config = dict(
    qk_norm=False,
    init_std_qkv=0.0358,
    init_std_up=0.0358,
    steps=17606,
)
Each number is 500 + 40 x the weight over the matrix's rms, rounded and kept within 0 to 999. Layers, rows and columns count from 0. Numbers have three digits each.

# layer 2 attention query, 448x448, rms 0.0965, rows 212-269, columns 168-223
449492554548559618483432525551445582515439591515546464456503481565481479467515474476550493523539526555508542478596537564535423544505596477631503443505542414443495508461
458558493492479500555489467558412560576467553434601510471555441485530465370391426523587434456553487376489509459526523516480527527580476442475444577462516485437599487546
397523474496387438453480430584492470428428551607516428470491495548482423518523504520450613489494419554533488446544521542503480477501492473556517520487487503545505561467
505558548606555467512507497438479499476417529560572551447440510493532581448519462443478502352425488501482572468503477481580393409523414517549439533440485497515475585486
475516511373497556420548410451439518459547525494487533543442540584431449534489392488531489484544510498479538499539564467434458483543576480461496481462514479492540451403
566468523501606581479560550490558558450581514512462506481479456484446498466458490550653484545435496490519468531419492470467604526571435511549485519522458485480467489498
502553465488533492442396513491476596475540513444488485425501545554521481502483523578468539505609493614527588461502492549536494438438499515528528449526547459432470445550
442556536584504464509536433485507489554482531497602472485530496459434382597508483475460478482513494431534498501504473534545518496464476502521498400535496427528444546468
560493513577562441577521450516489495462463534510653538475495454517455495476463493535495506451537505429440553558498507574586464484505531538591518429512566560486425457498
467477452467498536439473565522520477470557521560510474548495481534571499454509529476505511435497428491494435384457553586448458509535543440473532396514495522499519438529
518441501517542567464470513531428510487513435444479541551435446528463484551538476516571468486568471491546481554573560554509518514526457462517434515509464430489490495417
541449406508485485413556460442510612511556546576541512491503538431515477470506423438474576516535508481423425502456536567390481593504575553533568506492534549401498511460
533456549481565523516515454555541522560517556521487479536477449511386510462540456435534499496475478450425488503460467462518460575409575440595495553521482565545509544511
587486505520478505556522627461543601430472504566445570501550443522456427493542467477556483479441431514494515526451525499471483475455401580548508485582514489549521497507
479455507614451421480433549502484446515606470418514482486454516630579552480515481511560459517441471509510423589533587440501469506630486458446470442379494473464502523578
544491538510482456455480503515506435451486524458544492568509501547461500504412475521549475607480454498449554424571485501478475423480507579553477470468580497524541484522
467594581444483567461499527604547556483389510568527479513453489598531520517531543497499552488446567492447466452428452398354483467456516455564497544502474485505518454484
514469455454571560531514526565532512492530514552509525448547532551538469506462483482476487498546443479502476504553466415542581441546408510496433529505651501447543477422
541522502507528430472573450554497618506573522444535462438588498512517516484498501497473492485558463542453504608522463527456539461497497545559508513511551469476404492452
447458461446383495522504504450467465427538555442524529516553574607506468472502519526566498471457555494469420461536510444465455425577478524570499515504527519570516448516
444400514484507555479555582459487564443474516363464492495550545540496448507509475493575451422517493433650515527563490483439514474498441529515431460485488508470512424466
495497425568405566494457511469528496519413538520411494478511476526477501485546550521466477541569550438549465426476491466494533569570427507560454459528437563526469472522
479593521454452492537423352500464606536555518569509505485457479507507464423437567446472477395433514506506547473500504609447455538463461480503501570481518488590491535465
488472545436555556516552567428426437507501450556500597440522479533483561501522538484494527541437424524492521459547494517513334465502476527575531562437551481482484594417
529512516439422480549419459515470490510541525515472477433480514457533522523515598556612551574404476463457493505507533461528541552508572468459516548433455501481514514508
554603575611473473548537530520514512457591510620492535554423481516469537483504544491559489545516543487501510532415477513503498543484415474478501485570471579521495459477
458489479515496374525550454466539510563582499445538454506413477505472471469484589488526511504464456508447535425491586570562556457533473517485492513491513459438562506396
501505586556509440453482476504448551448506442478498478550522519438439576490468500569485464490542522473477604426451451482397535614547547422555489631489507433491535421534
526514480405453564542482526501499493480485487544405565446552566543532465577560546522506491527560452482434475519528522480569501460476481464521517551521523461511525497548
484458438524478485524524529482578496520492534377639533461423490442615512466515442546626469478395452510553514580534502498477471503507503524525469480430581508471513446482
448457538506526527557518425482555456519476423475529475437506610559526509566483483441552507540431531479579505494507528570435453378463561459516454553471480445485474493489
509567497483494575557467530570584519556450518459448518497518542521505557435511528431510530475482495500401549534530502498490546505517436562469537482508492477572535398499
500478534505415504487542392594510504523432450420515505500476511449444492480514503510506563450422506504516491457505562616563459594566489478527454468484511526439526601450
486442570526481541505563542508545559445508502437542468491482509486525422477459478500533483535590520438491483513517510472481487434514444485496478449439469503541467511439
471413512551427462436464530449499445514440471492527565584560520436415493486506487521470447530504456481479551561491427510481535565452498479467516472519537483475449430465
573457465617457509481510579555502593586462418562472560438508555496477505452471594445508447479489450510494526574557519544529590490462481400461425436505569450498468447456
438527477511561593526528467423480440441535526510551476478554528556484492513515470544545478503578504484515527577525485500495534557468457540460503465400429485502515498460
543470533438487564412495380521465451606551489459485526496538474526452472548481555524586495481546441490487534482516480501429518473585457559545460507500433478489567484523
506479591449515519560469527492399524445561523424516502514569489468484559487523398535485524479485561491600466564569531375501524531477525440507438504548547477492546412461
431532469486563504473550520492428400507473537531528553582536470432472474566501504464451485531464491492489456584484517516455615570507449528481493419510545499538492559566
601520543493477450502527630509576467524573506551506485555493547451521529433469407575526523500519563527546459511515549527465450477392506506405548457510578473486545462533
589484480485523526569472412515495618531593511523494402515494550508495428538532508551488534574528422604483428503531537488495440501467506507595549617425537516497547521444
458477536504548517451494550510526465447544417506501532496506495511512516470513480493515495495490472483505475525445574462503436562509584496517531494447483655475486518518
549499428446465568431383553554485484466530485500463492563533601440485532496517512522330495502404495458494492513461468583477466548609356518507427479546554477475522567461
504474603499552471558519563482487483579512529479491427525506563439427448496480535572592544496510492538551500564469456518501514554496480468486532561516435466497515503443
530502460534542510615519468555472514436454533622582503527483477498516546500511507511527522505433514458529586549527466445511440479500635529531436471493571539520477485476
449445572486464408487470485557561480401606503522501465557482471533456530485476479531504576409505472542475427526387551577473491495560490465567421523523486537463610540337
515558467590474509505453555435571564489455465551488534448494565494492470491375610511514547533477511512460550521487564545529559523471442580493491455450482522508544520639
522490570539518495471483427522581559421524545477500517493503515470450511483515436581512518518494556475556515507355518492455494450478479523408517479473501531505519498502
460422562477476538541531532546494521435460477510508479565542529492460448497486467444489507607489496544407451540543538549519552436546397429451500496483535534526535563480
479492460422543543546518500490458469496423599541603493584507436514510392552526489556491477460488531518486479483427528434487507488458546499457456520516460484438441494523
500503448520480489430566540465554468440522491469454423511582516453460576502562547506617517489452525514515499490568484407440592537476537502557519502458528529518420518512
503504478506475482452511455438419540576437470544463502539513511431468490537551535456484471529536457527440490540537540570438532534557537558446508499508522491516528529480
490520457520483489533495531494431442479540484457422521439641547482473468575523503503560566474546480569476404570589489459414561473487506548498561469548490444480487366614
511482509609442434506487525475444573586425527471427567537464536505541514537491483413539529520481532498484434459532547450537490498422531510529507453519525497472500473465
495449465414503554544530422426494523474477505493558507437463500550486539467386516471580543487512423541489538526472509420563496524528462593496414541536534452545513477511
502536477523488511450518542564499568482454418530444476449532485517493546467496539509605488506556474591537471489471517525501462554570440473585577527463493536476538391440
492474445484573484543520536550505518506504492520545488513484468482478440481413532567522566411512478455433522507490467461493479501475419543541501599532487517500494527517
# layer 2 attention key, 448x448, rms 0.0906, rows 212-269, columns 168-223
494586430541550486496463437501520512497448553513473517580417556436427472542443517488472465483388524526532519550416531481492514504599479492428530497473523511527465509494
643539610555449464545431466365506464574482443488458464544468525564512459541484496490550458545406520478428567518495459538529468445507575467547577436487540517504424529548
530593550585540494510465507491480439558436474419474597494464508468545582489479543542554532490510543487510491550382517517572490544489414453468635546512553535487515498534
486526490485479508430511581496492564491454444580499491595462513500502468520559530480460525501574493462439398501510545472570551592490523466488572536473511500533535419538
578485492472544509615409524495546418547461451531415476548504459492546511504521461501482426544502552480522500515561486548464502499416392582512517561547466565492547529491
506449570491426350465460509570469458556514435497526504476527516579516486490529584433463456437466599419462546523533421511568474512499597501551507488570509490503500549528
528364497509476477526458534530541542572506545498492466519457481504400434464487527506539508524452494439538496615469534484467477487474466460511475476486440491570498611456
525515512449436571534500563547519531430517542531507452507420474476550586474493562490444551426489544579611511442533504413481419542528531558530470583475515500415521478597
556425518471476550480462575574433521551496520500464505556458584460493460543467568528487545523507499575478482494532514504483453537486405472493585536459456553524555469522
557488507506445578433472491449487657514488466535545486505501542468440482504503423469478555465498470512486451644507507473598550477457507578518536598476505493514505552438
494534550431399527507435522542572471564467504493466389504572630504478522526433466491545491517491499527460520437495497508464490524470555506477425423518535475514491439504
506452524500503452575493597562566466462477456426486443468469507582472484557545457579591459481488540504560479482486516500595567447514497521501513401480540560506536483511
501604492489401533428531409466515415440500387503551506466505446511465493504488479531523498488422513519553544483547608552516515484597451552430473513503500441477537478542
428551479493444508441507415546518421360518548463523518559472441506506497517521533486470596502492503507526434510504440439531526521510508548444425505509485457581492490501
563489404464587489523481500508482452564419533539469460543496466480499483493482504445415500528441490482539558506502494448559484479473424500477562561522530459481469438475
448504426520436508486525432516580579518472498480470498510501514550481495522514455547504525512478560475537503421473563520567403512459524456497482472533481475536560514438
494486522512510461575444537502472579474494567432491499545477464398516442507531529517489492453542494522525505530440571566513592522529510497462433549529483533535432449504
424487493484549527507433487530469539600550531524494551458466480405522431469498501436526555481453491476516420494500410439442393498419464524440544470467475441523450466425
553534511535492547501473445551516542570560486490443455466467482485491480503489473485434522533477494521529400500521460419564485528525501524509356521474515537548495495500
411512442515610453538468536440417398514538507557581448500467500493569506570389400530495473469559472495464502615513560474489537544520609495441502520458421481538499474461
549540508531456526512466507471483452514540502601461489519482441445496469559502407663468550512508495489501526584496472539507517475458595502457525558451457498630557498429
541492473506524554506516471434572534538572484470616549530515497457469510428468462531496497528409536540498524542516454548505524517458520437508566508484535365576494498550
568569510421528488437516577580495507544472520432488504491484573552561409511508539497397513492531488469452423406534521475445559507557526496409558470497470498482498489604
428506491469455525497496529497490565531547514553440453535439478474545423633502474437481529463602463517542486558554540516518547515462526501476503451591456509474533447462
447543440538532476462598456533414477519550512483475522486603408515478509470493490491463464426469498497429505497501511542556509426469505571507484508583541577520525500433
472477513417430525537475450453527409520490524496539509463534512522542472454519571484461451495491535523527560498468487554431445483526527538497339520509514435422464523565
527519528441590487462462541506422463424477510512487525569542563587502463533542542523497458512452533465496408457509479496502538499460558484533550503437579595495482462505
524420450463502662577535540506537448507495491553484559434552550495597440416415532489494484567574537538517497498550452514473454422446540526528483503529500491520486507495
394508472480472522431504481421502556538488465523480483479505514479479511438431452508500509430441488502557566552493515458455471581520432562573560436473408571543522564460
601454466547514518574509484506437445539475443503481512449455541513516536526541506573499501503573516584521582489511478517520533502490495482511521453556520489483515491537
546645503432426473423421582506544493485547496473492514471483413484500403478472473483468522578500486490433492510500489511515512532549491532451622484485472509506520473556
545448449446434473448499490529441531451439444479546468376533476480566429518391503498523508568541549499534446496445577503462485473509586463579455467513469565462488582529
482503569498481502441521506462593508533489517510539497491449497555475549476537620516406515499510496490471484553454468455501577474500522456497537516535455540502558389523
460450445532537484494481549521486501521537509465477472537476529440535588518563497573535519460419549509478587461532475533502533543454488407488577570509532509516528482559
479520545469516551574447464484518459541566538491543592478512455484478493444525502522520439482612459459553474545540610506537488523522484494538454511563507542573502485505
477437554441461400462500449566422452462537503480563500491505468497570494448466520487567515533535487536516492394388568538527441558483549559474500519526530569466533513542
461585417568477476481504491510600565503481491468513488521472439482500553493528495439519503511497459568515447456482481516535502465500626543430508545561552498552477464545
525576454475442521556512451417481556494495479451561374494462530464468556460494496417516502527605548551534487471456503563516522438463515519449510388434533452491494494577
560477474526548566521471528517492507521487446522479502582468570475523572456557596546516434511475431468458491509537479548492456526452505465521485529460527491455473470464
525450526475481483481509453493452531454534470546519546408469521507495452538518486527462519508495490527589456524594502502495448518525536450502502556454417466451499470429
522560464526503479550486484466563532555532478525530561471453497474481490518502496509542475476588552504525549587511440447440494390546547544501491500514509449544546486552
567536516556450516509528618556522453562471533443584491535499479477583450484550467517476444537476568515470474532491480456472481586524537486444411407523457480530430511528
521568413553457500527582541506425425536572499493582507533513481460536546526506556549414510520599393569563459600564571515437508488537473450496497514539448454531491443544
513435453512484501469539580510540452476483517483405421518510526541444394509490483481527587544517364525505466461535419419492529506487537464496540438530537489549505410502
492532467467486542508541533546502513522483458529498479484494490502568453537564569459429458531513485495484487552574459458525461473499540513489555477511541505504512504439
535555546502535478457512519502564517542446455483527438470479570466503501534554472508493525532494459581501505497503527413509482462538497505458517479507477519497470556558
458479548484445392499519500495444428491504487563490522489455505470522486546426472507525515584477525488445513485551483506441520512476493497502477488522568535518577438477
537483395494551516460498528508525467549550547542475560492507503487490553428554492522490500421541441494485493479534416533503537442496522435462518498505474431513497553489
533514527498567464512505520495430476544529529452452476439517426474573489474536547466441512476424401554552498511443492565572508459476490526492495559568493504496494509530
467565558507440551426537543522506542503480422517542453486448533554538477440561535600490500485443561492535515444566528477483469614529557451545478539488499504452523484537
513402458550559495500557452500472448564524470517488504524419460446481523467512418511486592461501475466484543476464451499503537527500445480522489555571504469506538452507
479457531476493521504514482477552520488473490531490539543525486519490537497472513483411464480521527465446458481513429507562476493527496574447424440489468509574569587527
535538487454451574512566551527486544467452534496524514464461488550542449485512567496512532444396552475456529538540573432508479489449461539467477459499525453439475499561
507452512444530560492465559535514520538463492539474496464474575462390575518579503436556480497404383464567448454528418479561531457533480519510570531490541518455550531478
500491442496550525445563595507525440493524452535458498477477483442520480488543433545524514506495591515484538446550502503483426525549393508528526508518508499546450511532
444580472539537536479498502571539437500541552401418540599597520464525472450501551473513493425521384489503507498525475525562440494500505491521507478540498483485460496551
450509463525438512409470543509522501464534438471455531507493561527529454541439499486457405472514497508413553495518540529460506520442456490571541445455519424539428491497
492489454533435492475512483488435555459444486490485481497543483468522481430514505561505460555479436510511582488465489500487441479526532516457548492493492496595509503501
# layer 2 attention value, 448x448, rms 0.114, rows 192-255, columns 168-223
529475509510497449446463524472508504509520541566442462491511490547533472437430464454532540497473572478450550518571489517519530537525537464541440429495506490484453539560
526436563463438527509538471503504490533479531497519525508476487498482466509489591431550500565466475496556480528450470411487501514447519522518478555479550463496461503468
430465587490477530475524488495548557530513476460467515475475511467491593540502463495588526437457499441484605502486520416523529503451465551484356501557579565539521536523
519415524443503504484472495506481528440539532488536505526478527569531490515499444547484544426483558475536428442509449526575515506489487536464563538557544457510450500467
509544530475510597490485459461526505507596564427440472537493531461472483428530528461529427423502521543528550510506452484568507533533549482491581519450538456553510524548
473488593505483522488413516539493441492546494417489488483525501548592464459512488419518528530501489517443479511484493490483457449501503477515443515485552509496558478553
489603499474557485512516496422502441530536452503546493514435564500528544427554557493522508420585479426464496504492551542525483479533472434521438517488461473515480500505
483519471513552462497484497440503434479482497595475489522506420539582513541476476485493577484437453476453539507553448442489434441482548499492487531556426531472492498448
477493499444471519505547540449464584509503443399553508520489536477488489563516551472530497476475498495452521456421503533541529446521421474444510494469528516571509543556
477440538460511439490496481484520456526459536503543431519487551495500477470499433574508479593482491544497539537560460492510475495440487503433513531558473485421544505625
507525503484490500474510489488462570462537482503537553549476522505481534510496535474495485473511488542496490520502490575473500566481417511522487549516490473516480430538
524593486521521518526475486528520509493490519544482516489576501527520535466450401463575503473478490474525494495446547545471492431493478470476520498596462491524460467441
479523504581422530507558531489475572510461450504453482463481503490521505402563471540470506468494544480510547480519519473522582529490579499456461441494492485529559440507
485478534554463487483501471454495471561501491494471452499536529583501522504488510521540460397503486511512503501500430550458502510496467500485536456455482509543538458492
626545466531535516528500553473559485514476505520477523568484490490536532502498522489496516437488504527445460493503582535550449479470541521502538534540547508460524406518
495506514530513548529416533527509504455509435529469540453555480525480474522467532537551439484502507530514568557573448480497553513499458526520502467506508559530496466459
517524552455542517494474512542505476490457523564514586508498502461525514454475502533492475523450510475524560459452544448469569479475480505557506461472491517472449493593
550502538515503434567436539435481456561535438525554488448519525509548554400535478490508442537514527524511494530464533457510514563507509524498543484577515523448530540591
478439477529515546485448570467449510548540475475456489513459531518485479560478492549443511436584553503433515548509600536501516476543474477508475566491487540440504567544
508467556498519453498474539501514418518516537440479520475491520516449434517451454427497456563499496533453538528467457478504506455467457556410516502529516469441518550534
487497500556490488492518511517521474479514539521542511570567533530466525486543485525468492520407466478484502481510530507487501430505439495536500533564470532542536562473
525498501452478521485506542507499482514481461454481510597486488507472512517506536507544442462438521544533425448526484500473511441465405460511502522600512552564483479571
436435439560457522478446506522487495483454486474498500449534491522515518483561509451600564559503530570476465499557536467428464538510549543473494474510470582496502563596
497506506501467532460458464510461501471489469493425515506544548473489483489410495567463512520450566473517491511526508465502550556422517424527507435429503502508537473474
462512480438450465521524532535492493468439568539554532509538531444539511513403517479498430557491510514483507483480544513480455528462480550475475478610435494466506501629
496421435491608446473494520473478535473509493556512534502479522485446499494502543528519545438504482493443511551468527474537538550510510558587517469540559516469514533465
453530531482527448458470504518496499516423539526536556545467458513476495464540557586496509448492537543473502520468487467523448558574524456446476523479459513503515460533
481506456541491438454467458460492558511532516480471540541435456480477427490447481495486456511491525540494472547484479508536564502509444489468550459525603530512540507512
556498501506420533414527485536480561493464504518499498496509423500519439538488466530391510497482557526590499532468504531515498502530464492469520531479490480468468520555
565438429518510507477456503537411559570476486458505534371559537584441579528435490550537492521421540527504468445457497528502478541507460573531389479574585463536570469504
497431479450507468451541499461442456508476486504514503529565458507490524557497447475483591528432556484480516520395416555506547529454390462481519484514437424565486519470
500482575555429491472553474490509520565485507446550525470433538526548552478496603537551514565475548502477490460534484489513542527533473508512427538447566501515522472498
499470540469463522544448512465410426508494515513499513500499486532445468481509484545487464538449487524480484479490504465529511536495468444521501500573466550558525446501
498513481481478597503538516490471514523555466543478471472465481488387487491597506419430539473527493549515496483462571525528456534485412490471497530507514423436536505485
466470536476456530530516508500528468493510481521515476464575460470597495520518513472521500483526578527473445487444509464528557478495542475490384487473492545457521526554
487499567449587530499438436478487572527440475484513514432517573496521507506466443489514515487458486507535490459485501471532473396533493574460453543524573502520568525467
523483489418534548498535560498539489590470483445542500498553496473544505490569545541477510515510522519537461459453473480513481573482483565502504513478493529490426535503
507582483492471494546446518397501488525540514517516523493471573475411504427484557481530480536517460462527406540523492496480540483457512553581533498518479511527512498518
518478494435502489527430517446550568498510494486494474480444452511429521463486497489482584505500524526401543487519503556490472430570420451423475494479489548466494514484
480480461548493483511535487490492529485458456506486509511546524546494544422535526555516541448484493497499459508482534451509480562473532379511471494480602521528558554464
556559489606589442479489505470512477520536457520508508427479493489553511542504446484549567493440501507488488518412473474502541460602484481486575517471465436587522487548
454603486506509496482521476494489544585485482469525463505485528483497548515519415514510477482569502468514513518516547535472526480485508527488467571454446438490414467593
495526526492538491490573497496534451446483490448539537529487489444488442435488468522503441547513471485429539474535451528463549462499516557522486517539492506470512513564
545488490479490502494521508574506512511483435490475482491451491541475565489438436537408548587466521486547507456580507487479466500584485468509456496479522502500464482411
588535526397525509497528488486393561478421483529488436463494542519467584511464470452412581505490511497531458435439481502524475410446536490470538507480471481450487555587
476479465520507560482526459472462541486534507445505482505554464466512497384449519534524516511551521542543556496602464507549489545541438497516465423530499423494475431459
463524536541462503495451520474469467414627469535480471498494475502479506538551474432513460493574494554437520546457497453473474434498492515448554480511497469506536502466
510467516461454472524524534485481530570457486493504474503505522548488530430526429506464527505476519522468530496491444569396539546544440464484515528477525483537504443490
528520499555508477521447497509491529503430468488523497454537541518488527542521549497533442513490571467474525495480458495524546503451468505579482501481453506524553521540
511431527452513495508485503478485518549488505436591530506429599475543536496518490509492467556461512542533456498475573426434542490544436498477521482498555530578427519472
521458490475534480564484549579562496520515530444505464541499456549502560474513557496444532420436445463466508489520499520464442497553493461504416564493542520441453624477
436511530504527524539504473556454510480581535493402536431541521507556542589525496503548399494517475487532575537477446473481549492535530509458470483516520510454543493486
521568484507498566501465562523511440536511559521466501491508526456541458470512523500575556497553519474556475483455479505535486519504503476489558508555483532448546438499
532501515456480491446489505483487515528558532468505499583570499556529502522486546501436463497428494505510520526553514480434491514386460469517526524493444538514531481474
546449524535493539506496509527505455527569516501485540493456494519471512498481464465513516413543482520550487443560523536465482520498529493473515466473437489488480522453
386533459444521467519527403553457418462490447467557516493511492440504480530501475490468571538494575519564476553527386513485535470440485395543536504530501422522536520538
465533488516586529459545490543511521526483477477473480485446481505553533468533445536517531491509508496533560543478460502484472482447465501455503489438552454484552484499
496526542518505506531477540473460548477511462476455525493451453524495454569459475440579538483563525506516467401531460426486564503534525474499490579512591491526535504476
480507528496462449513463480532517527511480522542547509511475493540491541489467529540484535518557516550442492458552511535502507528516501537454553482513490506447497498519
532532522505520490527429465482551492473467533472481513531494459518450488455495515509495404536473429500463445500466575448557491492551532476499497484436504530496511539441
502476476454517529467482508545507558462469487513510564512547484526505587455528516495388456477507416511541474499553473472540505493537576527482514440525525536587466549477
489470514535484487463520447539409501516466552516524496453510451509490558422461495510495481504437531453554459562519565461489536494497470476501492493533482529470482457447
499477434541478469632519551474532450488574531468546475509515570493545529533457448434424482461517476497506537503491451454518532477510482519453477533450471506549511491475
476482492555540484465443469530513615529482507498524484509438528426542478560552459470471434490470546568476491440515543460520534460485493506454492514619499512537452510548
# layer 2 attention output (transposed), 448x448, rms 0.0916, rows 192-255, columns 168-223
510500462471532461613490483514570539493502482524494539458548521397551468501449523522538491582579604555479513437521458473511491453513497462485553496485487488543535584418
439468488541516460452452488499564534496539485539535556456503502515518474567513481525455458482500531434470515425523515538501470511508448572462417431544543536581534543521
510465475452491564501502458583503540499556509465473458495478500497491474465503529450477541495464503530540529495567529455492522521576507463487516448465551528535513535515
504491545483439521563539518452455467493475536505507521556478526563503538519484477509546541529518484525553460476512582447509513465459526467499530470469518450539553419457
498497496535470504558435480435437460499475567520530463484457511496512536515574416437423513464534545485543560431489548564482536533535436493433509447478532441532489560490
379499395505570520499537484414466492440524478522484532442509565448521520504467469517535499526470559447498604507488494445528426480508511493441513475418471545538417519490
492537438467444509526463519531428501563571555477439521448429463529504491532552508466459532482495524573453549561529532552518582477550473453532498515462531476487538467487
586519561379473545501516450505489568495410493480466512556474476527529505498456522484429518442473435501488502574541559525500461565499529480507573535498448495499469475486
503444522542570599490490369470535448501473536567541569406494473526513446502456439530465492500461475520515565502523494439508474511489513571573512483505522492483501526520
495467510571472501472489490513426535507507529490492556456518506471546474488432533462499452508426438488427487482510559515511494444493464467506503484501454471448472483448
528512451575521527526418491627503497530544478514447505507531529512458483481547502514531473436455548481586478529532546513522549490569519472477485490489467515534444528513
507393454513578485454478467484498452508566523510487472483509471487531460500456485591500535567521526479501523484537561486549577502567491441511469516459534499494542516533
399531427513443509468545466529530510572442484536433515407467503516544507499480549504470443563541480529432506456575575487560510407485461489449498438567528451507447545530
430487521537494505483508519519495507500481500493499462450503487491470548469517489481478507498540497532490477467506463483511444452578517501476456558476441519537476527493
515435527511476469482513466471523506575492486429532449497502497538456494500450580478602448486480542509476553579454490487488435538497506551488503452435522523444489483469
519511481457596507494559482450495509498503520496464426535475525487462505484472545521480488550488539521497498492503502488534514438407510496465571584449504519540491550525
576419475466519468558504532473532501464447459504489416527530527461432459510506461493469413552525498528511459567585507489538514515500480520459562453491572430440500502492
501524526509414399511548473482480470503490541530427406557514479483523488491551552480448444511432487421458545471459505583510481510484408505522470471561477482491543524466
512478504514531523457504522553494516511510515434542556550449536473581432611479534529527455497465488500556509467464544520477507470473508486512453492499562451473507494532
498503453528493505447521508452492469511533517543521524501488440441579481477525570482461475477491530463429487471445551510497515430525490447497495523471509533453557464401
500444476425492483465476481586531554474506438445498536565453463451529547503473443541562574501426508528586480472501442494470509492521538442520503565492525528430478492568
494495446497487512559463498520486486530435512496473512494411473560491446524529501593493471500545484529484538514603507494458494484497482521518416470468487469517491505516
537517535478472515506537587520463530512432538460461463493437586475523549517522423507408473472443460506454453497493483492497509552434482449526413487458485544541444484451
535435547548508510534532521550506527534535550532515476408516452521561495531538479487488539544544508543475526469499504475473429405513577523502585446504543577503554459532
523461481475479449538428439515487460517463500454559508537487450509486507469481499567468451539512504518472527544438470528480578550524469470421487493475536464540487537512
460487432448444477526493603481479507571512537442524448488456494508546492510443514480443483521517537417520469497474498480518416556529498521444503571512540541494488575521
468498507516496566552523475481529471458486503487513503495532488536518487479481558483508498544544449454525554491480512456490488446494526520519554487513484488570464545492
461495497550519532458515588451510560530465542463466474615485540428541503493539523514448517488475461502514492420473543565542438503423550517480463467559475524546507479443
473506487474478491548462473552559476491420497507518535446471500532485517442457566502531492489580493452513456497563545561538565449481494532439450395435447469519542519490
480490429535565462467548533475506525518559453487569488522487495543523440507503519488508551538523530471499503560492568452554526433488493506470455495548544552555513517521
488493541491540458416540493495538512567390445505538539441480496516531529454446503572506534493451522585455487499540473404501481426493586525540531517486481526455500569525
427574449533600525473478496599443484465534505494581487510513449477522471539523514406486435548518446458524506531452521457494499492497509482534486544523482456538528528514
506500514507495495434480499529453479585445508520408484561477508460519502544512498496485490450522536507491539546444525587509503423513513535559436497501511468434526539434
444568463539469480478511430506505492483509583464508472479498509547528525635476524509453475493462477605435524502522508536489528494446440523517523461546493471486469430507
573474491528589434440487495473473489485492455572515575476545476516538556540550500577424507473481509562546451553529563499455485537426472493512533487467554429508465509462
532442496469482444528536462538475533445505537449542478482534425466439476487464492535559541536559465443516534608541518498498520456535487465482422482468494497537496458500
487530570521485479504515482484491527472499470468490464437445503516457547490507467551512507459507514548570418478514515481529510532443484480450483566469510455458524522540
516551472522493504517545421457500553476496527442504524418479453516480509472476441503476532460481476534444557459484411529543507532541533435452493523495544433529472546487
535475482504458508486560548468512526500516537521481507512534501471571576461521571475507489527483442529453453527486510488488502543533561542548585513536499443505504541536
436510555507511489486517557426468559483567536550540479461496511545543494462468494496455470506537501474505480484565514554531560483436459476476494540518446422499462530482
523464469483522539503481549475480532487487503573535492464551524491522533504467490479426443512530477505487491507581483504544499470505528510474526534491527478468449487474
470519493454491509536392500477559495482538491499502521484524477547547517514535486455462453524477493526511473507524494491495577502477485505530496488464545491533517419472
456526495509525546463454475558460430492520573485420531567448530496516466531585464457449505546458514433514472522500536550526417491518444465441481549489413531508538507480
539521508478448514485522571480528553481533514497508478459544478567470519607435583474557491496542525460534471467526431446464552571484486545493513490538541496514553478479
407522487567551415481502464540488516494518539483450519428490526502426460520468448486508547529511527451482485486482470505508450521533522481507498560480545531479490439426
481523539501388539499493538502464472585530484531489481488531555494492509492501520449523469444512529519501485472497563510530525495474525557516452567452549529519494524491
534467475456486487509516500459499520524556468507469524494472459452547518415462534425437474525507493489496503467491526561484567481578497469543491511476451534511537481402
416494519537556465491514531543552463496526509527473517491562464548515529459521511457458451476507385417511543532496432508540494535481512483535533429555527537513539473417
474483437486539476532493530444551517471493507491549525470505551575545487526541489444495504478512447530523475489506486468480465537484508450451474494467450528482485576454
485571473513557460543474533435501553503485481524474475516536461469515557505482515514474469525456478541472531516520461517484493513452511537579409552530595447459528565452
453502515540434547547467457469480421454490560498503435511483426543483476527481449540428498478472505471488495484511522468488535537514486424496559462476455486479500479536
529481462522480560474494603487460489501525458497589468438536526498465471484476474505485530573548501500546414512462425581469449499470465505464463536510479546535524526459
449538534493557475515483516445479539489591427501471493467473477454403492532567535449503502504445578518580539422495495537609457480485546517507503484521491550488499552444
446509497522484521463483524491498513469503537520443496549445531520503483567475489525560500497482458482506474539520466531474494435510538522504475512538487472498455532479
497530540489413483517558467534528484537491497497486500421535521496581572507488568507493566444526511495504470426533521429514502427455423496531440469500423572546485466525
597502517508538566538488504582477504540502579495498457554523561509449461469556584487503473489428473575520450382455592489473490539510540480483520457581536502516489513520
524440502495511541493435550476480492504518519497521545525528551509576579483476480513526558494483432567465539462482603547487611510532509465510555532524471463554477505519
519455414476528530497511534506485535466538475454518499532440552522486533512563516517392431502562512441522544565454513512516529528507463493553520430446524484547554400474
450471510526514484533525425463488428529532449450498488568514494517490435434537482520543465498490561452491537496513457491470506548482482509573455517486469523486500489546
522516483502487511530550579519525571412549455464451476499539517489525505521475487522519524518460472490554497490509458467471456538512480546526466485468535536550508478489
494459545501403503568530495534454438500454422544486440519459515503473457446443460542535529557546551491418440498519451511510482466431453532539531480486470575473474471530
483473550446454513575430509487459530451483504475511454511521408489488544493450493509518454524460516532469559490483482522468520508462546446515491459534546518451530445465
481570509470485473532452538493482589503539464496566510469514453478515553402547500493488486456494512484507446493536509465467546459460492467533448461493523432501506482528
484455518451468425543479545554456456515404479509510518510537503438501534557512545489506467491507456491442566460576481551521413478513523471454508468438444513446505489517